{"head_dim": 64, "norm": "layernorm", "positions": "alibi", "tie_embeddings": true, "init_std_up": 0.0187, "beta2": 0.98}
Each number is 500 + 40 x the weight over the matrix's rms, rounded and kept within 0 to 999. Layers, rows and columns count from 0. Numbers have three digits each.

# down: layer 9 MLP down (transposed), 2048x512, rms 0.0379, rows 1152-1204, columns 0-127
# up: layer 9 MLP up, 2048x512, rms 0.0356, rows 1153-1204, columns 0-127
down1152:535518527514492573483476537509519503492474516458543453503477508520534539446530450577508490482522526483447457489483519552519452545533586528435469541541529486577501579468456494518525448494545516457426530468570468522497585447506445505550528469519570525505523530493442434570466503453507572467560542454487512519505467521524508491497463473544521417445459422527526542465541483490499473467522
up1153:501461475564539517544513510473481515470471479570508505526486441498534498499485490508466510494455414445479472443417488534476471508502500539471380514534569443433524523495499426486403443552454521504468509488534524602528447571493495463546532477535501509443474505518531460495538536528532449624519453399532540507525545463478450508465514464486477486518486473569510500478523541523436556509395
down1153:496489518540532553518553540449453455507548507476463419496516479498481466470515495499476538513513492505451524476560532461476531568467485461532541451430428530512550476458457552471568410503446437422548455475521455535532517473492568534505512446545609533515484575525552571471418505490569570470559527521490468533487521490531524508532493570498519515520503490446523474460481496443486408503517
up1154:489518443439527515574489509543469513535522471446558485548495506486488488400528444441517462585507536572560457501503507485504395470527527464557442555511512523367639481497568557540501490438524452470547522503489506444514502486400514481435524515506488503459555490528462494561428479469530484546492502526500482473541561587533541496528474578506463610486491524495500494490487512575571465477468
down1154:460505467507559488531486448464511524500533449539458442459530429497477512580468495503516453462526523468407545414513516523502549482519524472473538541542537499477438533488504415464503445495538500576459501508469511494469503454494458575460521528518503485497510441491529462452489578521532589489526508508452482480494499502519571452489459494538525434542533552472498577499490554492517503533482
up1155:511474500437465515540532441438511466540465424482570412466481516466547521489465451417457472523515488521530487514447511496605466521386463543584449481505506526541540488506473468619481460555530487509472491452545502523558561517442578431539523504476510470517494532529499511467474460469464457493599487459466503437494480531390584473519472440478523448558458484486453472497485461635486498407478
down1155:470607519485532441484501520498508450455503447499453490504502505490481501426472509462504495486525497534533530485492442570538427516490521492525456503535472467425535532507477540483546491524515509499480520420520504538521580508518510448526510512493456437567580409472528499495525539479461518464477515515428519473504547437513469474494507489497561468453545509456472543473462479573511456462514
up1156:479519481485447464526465523536525528547547466596488475527499440485527501529488462466543549525449496524489498498496536522466484472476536521551549554494574507490515529485481493496473455486533506530487491436485532471435558536450529503545521544522553530570569505512480491542538500478576534494493498508396452499512522525469493477491439496460462452466414475470430512478485483478430610526578
down1156:468494454481475495516557512475466530524557603443527477492575516516522529488523478506490467497529535447511440558504485559449533544521534476543438471461405492458542469479517450538499527481510536494459471440448450508402465439447439506442487423546439489433478472494516547432489515514504488520526607545532496525494465518447524559468454453465460517509499483468494476526516478511504541516483
up1157:459598461492500539413530492493498547577496519466539391487529535549589471456443490456498413467598458588467545536480453455562486499476477400485560471455522534487540481453514512513550478475519503500478485484554504543549478549497435454470537590519533566488552515533480514532517513501478443494483562540531499473528488512533556523505492513531439453477512486435497494479488519494480558487505
down1157:525461478512537517477477462427473470542470484556545566455470511385488530540546533529444543582393537497523502501559509545486452527557493524521449498482464457546472523546446513498498498501453554517589562461459534489507469524496428490464431515445522501553539555510485475502500468497464430506540432461477450499534491522512475531463537512553507444537517445556464471471511410525515471477495
up1158:475503499534500462546505506443546523501482530526506519509494506458475466518522357425492512506425472476511584503520516463486445445471474539462484488578525395549560508464466480499514535459507527465462553512528518503548518474516477490469487555497475465519450492479552524532473444456548461558479590515478475548478546483517564525516455482525504538495500510477520570477497518487471471503505
down1158:481520463481571409484569529525507544481439486528468513527449480576464468547531493497527464526501509459550507427525559508467494525517503555536506454535451511513545490489461515484486546518529527550528487471494518537546467488490503496471494529446518486466552501437479429491531490541474476465477488486550467518471493449523467537454468570465537497476461485510521516471481432508490497461501
up1159:463500520450482516477454509468451552506489591444469539523543568568495500493535500539512441494540508490464561433470499539517474538540368521513457539394493478549556497489557519484445543476513393522496517463486541521492508500480466515517467572531540532516482542533526489600527542475409469516478549497493551470529479498428537465477516469501484407546448555583510520531413457522533510557466
down1159:493455527421513614468536534407470490476464482486535482509514523455455515587575482455515527473479425533525417545556483581474500419519458472459520482554485518400484450517482543520499483465543481504442459517476478430529467525480463481560463415473592499536559490502552506537534543557569473539504494540506545586483505524479462517470484528558450515519518524485414476546502487505481563455427
up1160:507510466556553519465476506537566439478538539493519459470487554488544514499449571475539584520457474503537532512525503469512515483473596524517458478517487558482520450574558530575419478403499450543504564491557481538503506448521452525530541491498477463482535531526528484481474438459540479482448515432453445452475536505479483536434439451440483499499479504497562518514505515493394449542529
down1160:462501514453442491473477456503450533498505528495533607468594497547476511481544508495430482464445477535400518479486520521450476475477545528408494539545514495487548551459534480447498518501567497416455540521475499520470463600545526504547455503448470470493498523530507497418506465483474464478517516523498565524504485501514526486481530463476490539498486462496528464421501485581499485466465
up1161:515511526543487575450472513466515471558461512513445458521556442522507510505585472473482537521495486538461521557483554478483550475512537476532494511527493484597513495501464521443509524548531480464484505482513535556530510547570522481445523515457462484550550543496522510496489569475567531473528499493423503493486477524551512477532559456489531496549456508573466483459475543499491580520543
down1161:461536485518539532506541436485521500494519549465556512534483566471495570420460538572473515549432504611547432521498445473559521473531493507520513484469518544494464558474529511506438564481477538442445486495519451497480456540446533468521516513542524540457495487550455529532498542493540490532432553436495528442458498505512550491490549487545463475543576548517475454512563477411519488510490
up1162:475474509504534505494532462478522467567487597464523459535493473489451540502565524483464581512446534520524545492451505438454492539487492567502497491504531519466515424508519469512477518521528503479505423519568501515464518487499475537450502582476501513502557583500513498579454470505542472456443537523477479533471425545558487522513557494576460424545542542561512472475585529531512498497538
down1162:529454461452459407571395503502513460476552490496490512523543456525523461446476451487414484438487520500543464421464467493535560524511514478545454517419546462458520540486519430538502471495489516518420492517517475510556492488538464466455547528550498475524448528459510520450498517540465461459499524441544494474501519546505532499514518464508499499475453510447473492505441480508548475500440
up1163:509483480496549538516486558505531478548488417557527483515492463550527539469478530482502525559485515504505456492483504502569522484517511466584524508446493502488532463460537499518467500564564455499447513482509472499577465437520549503501525468472502544448592560536476501564518451483443525451506534512560446496492522461447454457483481484572502478476421466469445555465472469483482550413529
down1163:448475469585515597541547507536459502535464578444536485525472536488470387506505479519460520436539508480525539462505493545525473496520494549475398487526496580481453500491504514567516455503495519605518468495527473509458537590487491500489467533608461491456475515468560503466489449535475508513513459486465498497472483540550505556506437523480514513492530438586505429502480516615525457537509
up1164:517451503448464540507466489505490523548514456494497518542511619465544530477487534411482576536477489505498492480526506521502448465444479453517522464515589535483471441431517495456556588496503474497428533435548527525466517440542550549486609457532482458484510481501521515513552523433463542543488544581437507504486522496527523425484442542440519441391455485459482495468435488463428508462519
down1164:448503447518440552470550493503427483441482539510441500492509487521465510545523544484496469534476540541499538465515470563492527414521481443521511470460470592483471478461476400477518518523499493470501429510500487474559399481471535516498496509539492542523496503511459493494430584529492551508478471506462592496523545501530513465421515554512549492570551533426460493505516441523479490535497
up1165:518528561508457561545455525545512468500573497581513540508524487507509485466500506438515480493534548478497497490544513495523470520417506468460439537501535547438489487467505511524503499468507528508543488459419577488499453491447545474542562505477574494466502512514519480488499467537525458513539595476487480502517472486513584530501463481548484512438504448492449526504523518485536487378433
down1165:518493527483508553497507414504504467449438496548543522427537488512528480458480507468472589446511465473437453537445487483466496470497489496549492446538504521494470526460500526479489506474489505473509513569558516553479565505484534556541494413489542530508589469509567512533514574444549491555401471472469573422450570500515452426485552502585531471455539512551557428508437506512469572492548
up1166:492579404489529492472438461519529500541519507523491520498468513490536449489510510539403494474454510452551554461485595492458470509558557470522413501526488500452516373487489517568507566497471448534560490408433514418451508488467501569499529516529520585477475423538507513486553547477542446544497552537523500486434481492495530536469464527504392445519504518634564539513511517510509428480484
down1166:536457475494574570450491459470470513559528474451465533489534540418577522554536541368482439464505496489510525561475540508528450534512500605496530389519594548555486478455423523488520497547514468465497497472425457557458514529468427552540420524450489479567508497463526526514472563441468500530477510559461550491495491505473502565448533491528519561559514561528478486568536482607504502449475
up1167:566507497490534471533480488473504448517554538421519437445474548519551496537419441500495510513532487473462465505482496503442486467454497539533468430499532518514589566486499517546478461516516518478476483555521462475509461468538488469501518562482471440472508471545519526478494482505496518451487526531552472505552520550472534510546464586516517520502565522531469442589491476527527520446495
down1167:425521547456441475484465503487542481406511524526452547426485539522465432501531540491518549511462515515450630569512483523486551515555519575493518510495452482513565472497503506476480476504471516532511489572503500537535490465480529555583478509521448476578473486441547502478437536484441539483514528461538491502500497550517507535427511485502491503584504517507456513450513507532463459502569
up1168:495487453523589571514427491562523487555479536539533520554496514509510488441536507504542485521568453517485517485449442450539537529531562537479464491479468440472533562512548520513431454510527416500439394456507439445481503450550500549547482534534519483469521520499535501481546561460532531553539487480544518579440529529493488465454549505424468492530550456533455498479489506484489519518484
down1168:490541487484427533432555563476495514467509509570483451408523445524560490504539460482538483553472502447485524610531570613507459506501530516479530531458548456554486423415460487529471462429438488500484567494477487523541525474437556488461470529463577501501551577565496444500505600506506527536457451467494495474569475546530478514570382470482539517507381489489510508489549473505448507455464
up1169:543391497475488578511525438492481502494511523457498628522533450571536547527460503518452430433520500468488497518445537471517493513477443520532484522428527501537478501464498555512519501482473374489452483428423517551419428458474536508459514534506558530487480440523576494426496575543508504522446517536456414540488491512489480534512471480491538534458485594464528525534448494500509494503449
down1169:466492486541469514480485451497538447525443437563481478477468520490493526508563501579558502527590579531507437531478499527471526398522498517503565519445472535516457463464504499472510484492508490573417448486519515492518515503486491437568554450465509477521554559499487468608507435480562571528519614454547532535565528457527504490457536490520448512506486501512535450481461553526481478467489
up1170:525482532539467518491489501492509514494515502460560512506508453505431478508546457460503527459460538519459498455496424432422478512414501485498500539490516558458500404526456441519527526469578482545602518500475471497535424561485464452481514551511564547463489504553524501516520516506503502578522557484519486550480494569492554490539482498454460459495496472502531551523551565454534491519494
down1170:554487515555492661496536513538547499455436470443516447467448597474503489465505478520488502524465464445490584551468483485540461466575463473490470550471423517552472508534541616591571474488485481508514490501490529593520482509514462529496536448514481528548546517463432495502581467614467497503517415496558524479495564491500460424491521507491481536437477511563532484515556505550427504483550
up1171:454574492452451528555525460514474506516510613531561547487510560546551492454466525513527512472441550513458451420515529441525483437482548533553487500383535498558474429531549515530466479503458527530514563505524524555501521513495518554534498575472559498481462461535470520495443504477495457517532500521438487586496556516516586490455433460496538546480446473486496500507529487484466494508510
down1171:529460501426490528606483434503464458505579524448474561483488567482471510516574509554522486467479542448532446554567499552524500524529566531515496514522529462518497467482515448455513528484478441481529489499464447515459483547495574401485471468502501518507485448428486475475561431506546502516504462553430553536492524479504519546497490571515475482495523485486453457506512541547506532525458
up1172:508590508519517473554488459410457504513487547505531469463488623492506475431560515472472544478460526479453556538517499530470496515461484511487497404481513605510525493507496518529460480573461493470539466490528507537507547453495452518493461549506459463508448380526538512509455456507485502510446534465496451536485519492471575414518476463548534407403462470526500474456494497557541503491459
down1172:502507467523443326496497474490488511472529489514487535439498480498520524479476458468493502493576528484502557495436442457448485514556479492442468480487531528487446529473490435443483471499533494515478500519483503472495484543504498500514504506505496486528488526497481507510512486503524550455521423469526483484498532499505491528505512594485546525466514447508516492476508530529495526518530
up1173:459428430494502517487528478520547468486487518494510490493542491510528470444477488451514601497588549508496562478510431593507466425490477511511420476477531529496538541481498563526541583492520442446471510552399566530495425503496531457502488614514476486494534492541481442506475541436482558497507523558491519452492481506442502470504529501485430529572514520613547488523467531552540523463568
down1173:493413461539501605474566508521468483422561474452550446470495530415423487474519545421517473520499435525483462481458494459521506494451511532552441469545540470458488532574490482482474470509581507505463519468410518482527474554467467519481523514490507411553488475541581597425524474530534477505451448525489416517491531477484516528462497541423509445447548495491510521475500503519537473504451
up1174:491488466491412528542488475492440449460476469457485408472557527504529508536555486496437495532505485517476553440487577502516536473478519540552535444487493443520489572507502496445514492563482458478546476434411534450409509513482513479480509567560495511489510630549433498532484548453507520543544515553414548518528556452603480473500568457505511427505548501503437536552493500515467506459514
down1174:536482507463407649552529474505450591521516572487526492554579524501536542472590505434460461525506504552539545557505516508442440440494466434508523532551552464457477612489485458496541466482437502506456529486463446524518577481491523495529455381458541467515489486451432502462513487547504459425448549473563540497607533485500521489500497505442476466497454519539501539449523537495494557488509
up1175:525543510580544536499436401480495431455445622519531475446487530500537579520420410470475468533488478548509508458423499453488527554447482485457468505496470550526575489402525536489457489493517529467516447517507536531476497496500497504462526570535433533505460428509533555517526475418493514469520487535533460491454525593493497523527527503434436547480558528438528541438577516497548542491524
down1175:460461469570456499551464471526404579472477516524506589525555569552452494495540473483568488460539582502522460603474561554493412475503525543556516521483489468503574423524458465441476451534531495550533474564506448403492460542521473510420527449475471510523488459495544549473524562469481533505529456467512539515457437459536448567495506486543547572521481529493468516419502420501461520524435
up1176:488471532540545501474496482485566524537469524452516444528466464446476574446514436466497548519539522434483536463503540462486529532512490462489561454467500549582548488472510480519524537492521434454452533482547589541524515542558504455511442495472510515524533539535520520569491460451571416510488565498502499549496508478531536459500484466570537471505488464515431469473596545502565488562510
down1176:512516502511470593560492527547425471491551507550578497407485550541489426515509532449553471484496503483479465506485505449477508454471507520513522510550497504527468512471486429458462500467496522472490514478417371494492547473494496508438540439479527455509522598529452451419539463515479558498482481550457559479497580454467449577514566550447488436508470496505529480485499452603517463442513
up1177:520546466545498516566512442513537508547520577531484439502515502594448516507492494470553477480508438559542570515501536503542414570528497443440504534460492457540468507497493522457527532466543496462462518534505491554427502486525482542504465558544532539491480471539504518460469486475428519527483457424459505503497542514478492523566456534515484463536471444492463432488528531524531478511535
down1177:508472523531519637474543563470535533425513414502503513437514479511492474446475439585525420462486486511458469563475485532524546566534500562582508483508488504537479423484480537549454520559505567458514484508506606512506477563533575416536547504436545488516535478441429425478478431499509451467524430458519528491442528497534403499500516488517477529572472587456489493495509560488446521439515
up1178:465515465562448518477463461544513519510525550488531461518486504536496475525546519434410499459455511470495516546460557481535484495446521529527462520498515502512477443526508443516512529471524450489430593457486471478494471510570514517516579484521413552484508501511499516493561451496526496514507527495541445540476574517518545465438529511493556521470546513535496511453434499488515529525435
down1178:439499516482495696493487492536494466471535515524463469481538500523453463561517451552548533538429528564483531490556569512471477432449465498509488518486475498577513558519429615525562549520414512447512424521491462541531545524517436536469477568485529532489550443564504496429478475513413535518478597410551512485504476497466475515543460538500495569506480465526416448441527426536557459511503
up1179:490547460473527559556482450469462505476531561466497456574438518486468485567515356451489511463516539487514553483484523523478475525415496420475429497530544556565475479578497451449522606479514494475477427416518529533490513507547479492438544588549440518488454485489525481529523545478519470515438551486521481596455475554425474508549533557576471371472504571496488625464494505478584438564573
down1179:545399559540534589448498503540502508445559541552499477510493489472510476483479462469475582514531501444562478526506476492470483536502420561488568471455507578533497480458505542449519474536551471492513515505485566480429506490513473468475492521591428527527502437451521495545522516520484504431470480606530493530466460538492481421528505481501502419522586471475606569477478484582477486546562
up1180:509565493523472498577511525452557518492507559510554480468430570493527503452546527511497488571494449601473460514507504556554553508498437538505543542539489454585552502476447462498524524367511502597423469499528538506492556488549532474504520507463456493531531463519578453588491436502526497478595499601485408484499548465519512461535520472534519423485482407538434547475508530519506471422567
down1180:534516598502469504523493479545494530520451501477457482455512502489490528587538442530520517462438497499452487476476443461443494539549441536462519467523500543481429476559466529567520449530477514484439533557520436613539462539523509485499513505503465481540484454562498541467560507529476511497456472482499470444542643527526452501528412454503543528549540507516562539517561474551483551480446
up1181:447538500570504560481443480520550497475504504527542461507426499468486534538525514480492475503535469450470493472490566581515535447462460511485530465520532494486532466474481525490480520499564501404535491570472566499497549550524534515496570530522462509449486448554502478542450515478588425455489558545486548477420454505432506625482415436499472508501481491530540380505549558460581459497532
down1181:594554465435568525465490547496524488510503537541558504471472508530469466504527558434455484463509457545489502457555521456461429576500433527548451476569496523425486581495516526511536515481471544487500608560532470488562509543496448481444473519562509503555521460528508477492479465524400571474496548550467468527560452482552505522472485463495535526453514530517496502559594426440509558504571
up1182:552470479494538525450535439600481527436387584485471453554476528449535585527489516520478517512507502492456488409503518527488494435465545512561495475502497499468497501542514448551522449433503572575487496508505525520438489545507495443546540493503486491511430515480498404488520472540557485449480539479404514557483443525505458472509473500531458504498516508562479540483530527499509471525505
down1182:447500544528428477526490535489452550499534472507569474529485504475535410478419524440542508462511537488483488483465597495502430484564529507503508508471498559474487516506474478518461525506573554506508447474508463470475455540467427490441506429479571425492498480476523544517497429483456582525557536543478536485529490509525554507553476522542476524494522423521548491511492542508489495502548
up1183:520467460523477511529518518515541544463506534434460502460541452579451472441504516510516468549539480482547517491458497561548429455446498544498456526442449549536591520431498538490504507543509446526513496448488493531520504508501539416459448531490540505562543535514516532515454461484414519439479533537465537569456501449507503540487515543505461469484393529490461499534497530570467522463517
down1183:476502518479448475474506487475473498510526546446533476449527466491532503539517543543527453538494525473530529479472525487489511464507523450477540462515483527525499559526562420533550455466452505507521544522500515471530492445616470559535490518481480505519491492489512488518518480431470431539455520564526560490492570499499469464507524467486523543533495484511509471523556458556549433507572
up1184:497505500549539570527477420444538442489564543499535541500478519518530545439527541492460449508458500478498399507489535468471544506534503497502554554451489510538517506593460462487512593461472507518513539411487545546456565507502515526505582463447522508450539477501428476500493500438486471522499616510506417482530536491514468502460513522560414519517458476499520508509532492471503480554504
down1184:482497469428517614518542564524539485535555493494494493500531532552535467535450608521553507509476526497558468461481541535565528541503464510478428497539500499498515426454439493522472433502516491445514535488516563527476535580515484457446545428547510487417502453409565486500497472452618502498499554539449550470468507569459530481518406492432484511557450469515509548456481505515514525452522
up1185:553552524589495539462452503516514467481559521561501523458514484395525458467491531489492520508487437453472545597462509512524486546529541540507512458494523533563504465543501502568580459454475530566428585450475539481537557431571488528503460499557422456530514502561569504478499458382505514524439535422444484459455468498560584557518458536512495539421511481508590605411535526456467483523556
down1185:459452509481499459493491450454526467479493477501496513443520469573469467524526522484477527509393501516506474479442561504539487482482520492514469467501449538451481493474510524520567535546448543454559502542492554463476467503494451480520519546496485465560546456507445491472536535455457508492509471491511555508469501507546522558518499491480504493440488451462528475460497546479486483475524
up1186:554531437517593540529565489498532530441578457559480541520465457446461495576525527499472558493482508516517464544449492547538425487465502573531443467495500547517500456498450493517499522506496474477459488411514512507496604492501502514471500543479432509531442536500502526484508557449498429517553490533508551524449527554508597528536530465440458452505469576534527495499562546441557526450522
down1186:547521527533484620495448530462589480505409456478510476524586437566517414566613498548472503514523503526440491425494517508476552495526452481554480566523502598524438560497560471484448554472496445489467467564535462502452455478477534497497537456536510597466531532646507573517515528474548481486469417447498501515457561426477417471429506467550567523504468549455492495495505509544431507475566
up1187:509515477492449525492500495551555474526512485528523564466497509604488544468520483530502543423455534539484548496505505487504490469451498442537499487463468476490513480554476527519512516547521594529396524551478518543547517560473521505530537479528500472556509470569462502566519453475480533455536477456451472456488502550507499488502402555465482423526487507437535526474453523426439502433511
down1187:564471527541568710572533616530583539513498470482531470530517517495492542496461532403441493492487422431421478545530481583562537451530498501506593520490490450473509477464477504513552530557510518552476451406576422508469472531467528425415491551534543513540448598502532562523471504547560473432472581495502447511579506483513460448496490517448456479518547498466481479432506459505496471459538
up1188:406463560446512548546549439505522476481514495398442505533509562535515589453589539528424556514547518495470549537492580513511484500489431472554460473463517427501478585558513539429513559479470489478453475467499489549475500517518492535456513529504496541470444490582539540466503524522485498540521521493535416503528468504510477479470476509606520528551482494443420401482523521462492576532528
down1188:533526520510584519498455584521503454477479474550543497472542484553517495419456464489514532567508474452530563448494447469530499494502567556494469489490503546456528494541492500496501471443472532513567496541538534541556477474451440453562464538553518474524568560463502552555497529502518535494478507521481560501450483537494527516481481489497534520533495495516582560511492470498467418500505
up1189:444537456540440515546540437514542485584497522536504531492450526472521509448522460527496540483485537509517462525403558496508461427541463522523534487519502466520529584483475466443510443477504520407478501452481572569501497476529486488549541532542506512528554502569463505558524497544505575441475569541501532512456491480422439520509446455588505561524532436462457452503527517570462472529499
down1189:549463451495481618490543512467528454516517460496467485537480525533466439548507450469485466481453524477509465522530525565474472501501573618571384522474443512470516421516428508531512479554513524534541512462584469505458542570458429523506577472551448522475462544461514513535470474495564561551466419534486418406496494491503506541492481460510421510511484417551455582474463491495544494453531
up1190:458427531543522502441429528494554475480493520492572475477511511490477522512535472479478470469513575435408473469491548506490546482509533544601485457555546527499510487511529539481463520491491510549421460509481496492568554465489436567473524537525498472488529553558483503515511452521435497518509469463452397507465555551487473545595467517549452492490523480462458476491509505433470582481491
down1190:487465477566489601484458472501458506474467515476511563505507427430502547550509487460470429531499588527514538549464550497597474513501513516449452544500566481512495517500505439418513491434526554438461501486449528475533413508440601494450440470540426445579548481475489442538512474517493470475473484466492482493425538490504556568461536504467521491558482538527532496460514515493479506480488
up1191:530517464501566523460469470447518443534476540522512424531465503540556469446524506510467520559531583575498518462485507444494488445533477578468507502497504532522542511530512600534506517457560546501514542476443535506533499474517531410545530544463485476531555473568500468501483500530522463555470526514458454493412546474520549470485567488533454406431543513460522544495454458412474538491451
down1191:510532440497412504487526489510474418419425542524515537490497464479536566525509493571514552503476502470449567518565455479448561500407473442466463467504526471519514476468497495483493505474495505495504504550463520526511551518515507542484511474537533548513554471599558548464581459540590559444504483541518528535471445446562429462465535495519472490498546548438497570501492516440542547494497
up1192:496504468599413522486525519486461472532434518585492491466535507519510511499467516478495481509440505531470430512536550534469492541462502503514436458546485542452472466497521509495477494532517516459458495493425515478386531529590498466450561517543494566509530523538542524489504492436451473546545485486572578561532489492451450450488468512430475501432481547505489530499525425615472554516435
down1192:498451474516584532522483532414534556501477474469458496474455558457440534509550528536521495510550483515477539535548441451410469516521497484460495449493563486554468503496483524486514457459524553523460483470523534513483456521523494466498510531545525448502453516527367508458500485533460517502537556532501545445502540502549425467498486548511540470495516438422502501547470550582508507576476
up1193:501470519494482515549508509484510556524500472512545479505513506542506492507513495527439536537507501536518493516416499555515486496454500515508468465497499507519530569543497506548473539493531529538514538517572536487528461519426475471505543519514520507513444447552602511452484507500488532530489469496494533559539519513529521513430511601487545487556558465487518548464491446444468496487485
down1193:523499519457518505451510515544548518492539491515541506515478508487492417477476476499462549526446494448469466529492561539530541471547545519494530479483460524523530516546523549508454543523453568472450523515439506481478481485502449503549471525435467473558544472629518500478497526533467525512504518492575494486511463527487488492413512520450498478514512466497486488461542479515457453495458
up1194:581556470532414570536464565441436480520513562568489493487469463520516544537517482507458509463569492475455554495503588541486431507523415566470525609467483532540561486513510442557507480543536545535514459512570513448426554498528553440472497540522485519566529516508450440532497488459528487538437593515488486495527484495524522417480524565434491423455492489548450539502532627526550500536582
down1194:465489571496500446506492509512554567450508490472465473524491536440525569513432543558475539511443493506453493451461469523462451515494480466509558490557520480475478574510496510447397489485540460448526517463482471583516520537492494548432493524471528459506493512469453492488524430496492490518505521461492529552511515474569491556508500504499567473462443517502536459468478527457498557494426
up1195:592508450467461495556536494445456518443450459425497424471494478530528555539455522510491551523518542488471544515513531496485516459481587471495516489528555477550512529547480460497512421577453439473497487507525528486511538470458500542504567566538437511525507477539510494504528510447484453493474489485533560476475563459420488450464490497459491476449487437536513490472484577505562547560508
down1195:510470451486384639429475504510473499420462573505526554481509484468523509484544483479469501545431561492519514523504519478493394552442502447544516550481518545542460502522458568532551560565504515384541508489541480522478445557467396529467516408470523520441582443532482457491477394484545500511512463507451503527492507508498532462547488513464447536419512502496432482512560469469514393507482
up1196:439551493513482537526504486494495500507514583478445507544503524550487580457497546516547543501565510481422526495513514484447527456486433511509525486566492553469478477451511469497514468515515477465497454446524501452492504585472542542487534511484422562472520482498511504505480494485484552455526539504477542538478454528512521440615469491508515485479498502531465495401512472479505504499527
down1196:521485501492591651433516497509513442440464453503515478439517542479562520416479576558519491505447499468512459496543483518539480484533495520490506513540502543523452526489487575486502505480507555486476468537520463524438537504520479616497512507483481419487511518520499385502503539476469458459479490417486483483496513479547496507499533518488439502515475570567497560502501506569492463530465
up1197:477561463485574506460469456542567477475499444493511471536496532526470506436427392563481466521517497541437462545510478486462478529445556508501536494510483477489456562529550402599463483564510519611448497528489513556527600516418553545460535482583527470540530450540544436569498405485551513517544514509451503566432558463529554480469480483526432497587492401476416500482436463479460535507503
down1197:471463513499558640520555488514460531480529515474527446475427469533402576559558536605552457502526492392537470468460555516586534456470486476568449480524506495469494489501497579476491490483479515485493478512508541449483541537580518461426464588520505541564403475423505521476455548505487509542450496457522481562499389565475504544499475411607495445568502572449507456464517501513517535480500
up1198:488478504550441511486570494499551489485470500455447528531481469494535524454519495515476486481481476532569468546436492473478428461471460513523442534503508476497537442455500501506529506519474449526533532402550484521518478467458426468519520519503583568557429497534579444492511515463555464473518607489491491428525465485545511482520486480517514557425512479528389561515439529472493455476510
down1198:515433505564528456517544540537468523500483483507550486475490546496513493488491454455527494553546452428442550492480520481550473461494457467512467471471524533510542493461523504493506499460489461485444528525472533541511574528514504438488514456531445478541503495492521435498506499556532515499426502525554536521576475525460484460462509445460506515510462514518478496476503511490476481532479
up1199:527532508502522494498520501498510473554523495482528516500506519463505559481483486458456471516507494502526563466509442469525522506481487540562472525464515482569590523516560495497493519523513496560528454565484559474513502445426480524500500564498443493512498463492489502512480474472517525441501580409506497527481502536550558490435509388593508540475500459437470496500456507499476497474506
down1199:552523516505487616503508466544529511487561525484502544483546510552522505529521452399461434551543514503544511522528556487474500481519536514432515501505533463506457514500478437444509468482468504443482460439494480524514556509510480526623525482492456495540498514526476528551443495452480522494543533489533498492482478597440483516523481499475458515465446533500557535513499475554411445561513
up1200:459505469455509483513523455524526495480505531528465547522549492578542550475486498504490554570518504538441506503460597501585490548488532488452522511502542522509508487457480480484492427499476533511528527477532491542508485420412533443567509521486500513478530523513535500523487441494496508449491523474516547444575448539528512542545503498464506441577437464522471479534536446518420512513529
down1200:440450551521532448489501516498565481506467457463517527521493485491473501424460454518475575564469568476431448515509538475498502514440455562480554425490470542482488523501506502490526563538490487519513507516485439459512499545486480513514574505511470463486505443478506536515455596562472454535531501510521504529510496521496463436562504451547445463507484454566514489479532536555464472520482
up1201:535527427498443521479492401534497549510472517482473544545430562529514537511536575501422474500512477483557592510526532553495445488504453527467465490540526490530491521518550510509535533472541529529567584468462524547527507442517462517474534446471552459524397550527526455447523493486502519462433590440478584508526487501500546459513476562517536484488542451473544516455534519592461493516550
down1201:468484469512515578461507535524507467437500468548488450462463514483440494443508522504554480491517464572497463525504499478498493454484548569491495567467515510532473402415495519473547444417458540445520462520481520497542496518450473520464579481515539493520573550514469541586472510556499525512497563576498537520458521481588465475514532469530504493507394520460540487452520556478478572519465
up1202:495478544450431564543442427523420536489458545506474442568468470502530511516470481480536534572615572522543477536438470483484534474505475529622531510515548553528527558441512575479466560543465501519416478496456474541486460500452572506459502536487427521555490497512569473477552447446576445605443490551521441526490518535468550500437525514489530454484549545553493529464494500489548561456550
down1202:472560510536547530522460506482517476450530384432484481484500486456506479460495476472483459532502469552576464547415428517496379480605567505515524494511514477520550523454537488508458461399517489508531514460529448492500487530476398509514476474484463494496532516498507485521470485536483514546505502494467573435533463453486527479446560549497479585459529522490505578441522506500476505519499
up1203:521456479447523552483511487521467493523511505526568532516497463583515540541482565480452524582468547459532545492477483533507475521471470579515585449473483595496539543434461530548494500533448549539529499468494546544458545520481548510478521474567429554446459508494519495494560471468521543498473464475505523443546440488518540468533456474460462531527470506481488425516483467440497547495462
down1203:486561545507412543573531475485517493460468523478516464489463493495493516541551495486519434440540444519480494550471481422504490423488480508495514547509508477559475544550596467466482511522507470485471453456492504453484550467511447574504539513562525439502464534486500528528451499520517448535512508513453475451493502478486511522462504427480541520569500426465451542481438476502459456463481
up1204:466558514524540548564526487547549487475492538567516515517552515480545566497585493544511501431556516486465532434510398490495514560465455479487482532491460471497525517532523512591526461460527544623539480487498490522516482515489501463508545521526536589483480477570508501488543488437483542461505542507591488391481473480537486501489491512542527515542557511468481521536550589508520437475480
down1204:521453595423516564470445471411537555553382501478476460517498412522503492489454458445563482531503481490489445528483426509502507428521504533568530556465509550459434557430510531392453561473593473539524556392506569508517472530479420562553502564460448446542492553509541529523544555530557516454463519474529439556510526532488475482509482543539483526459471573493560449551470406514455519566541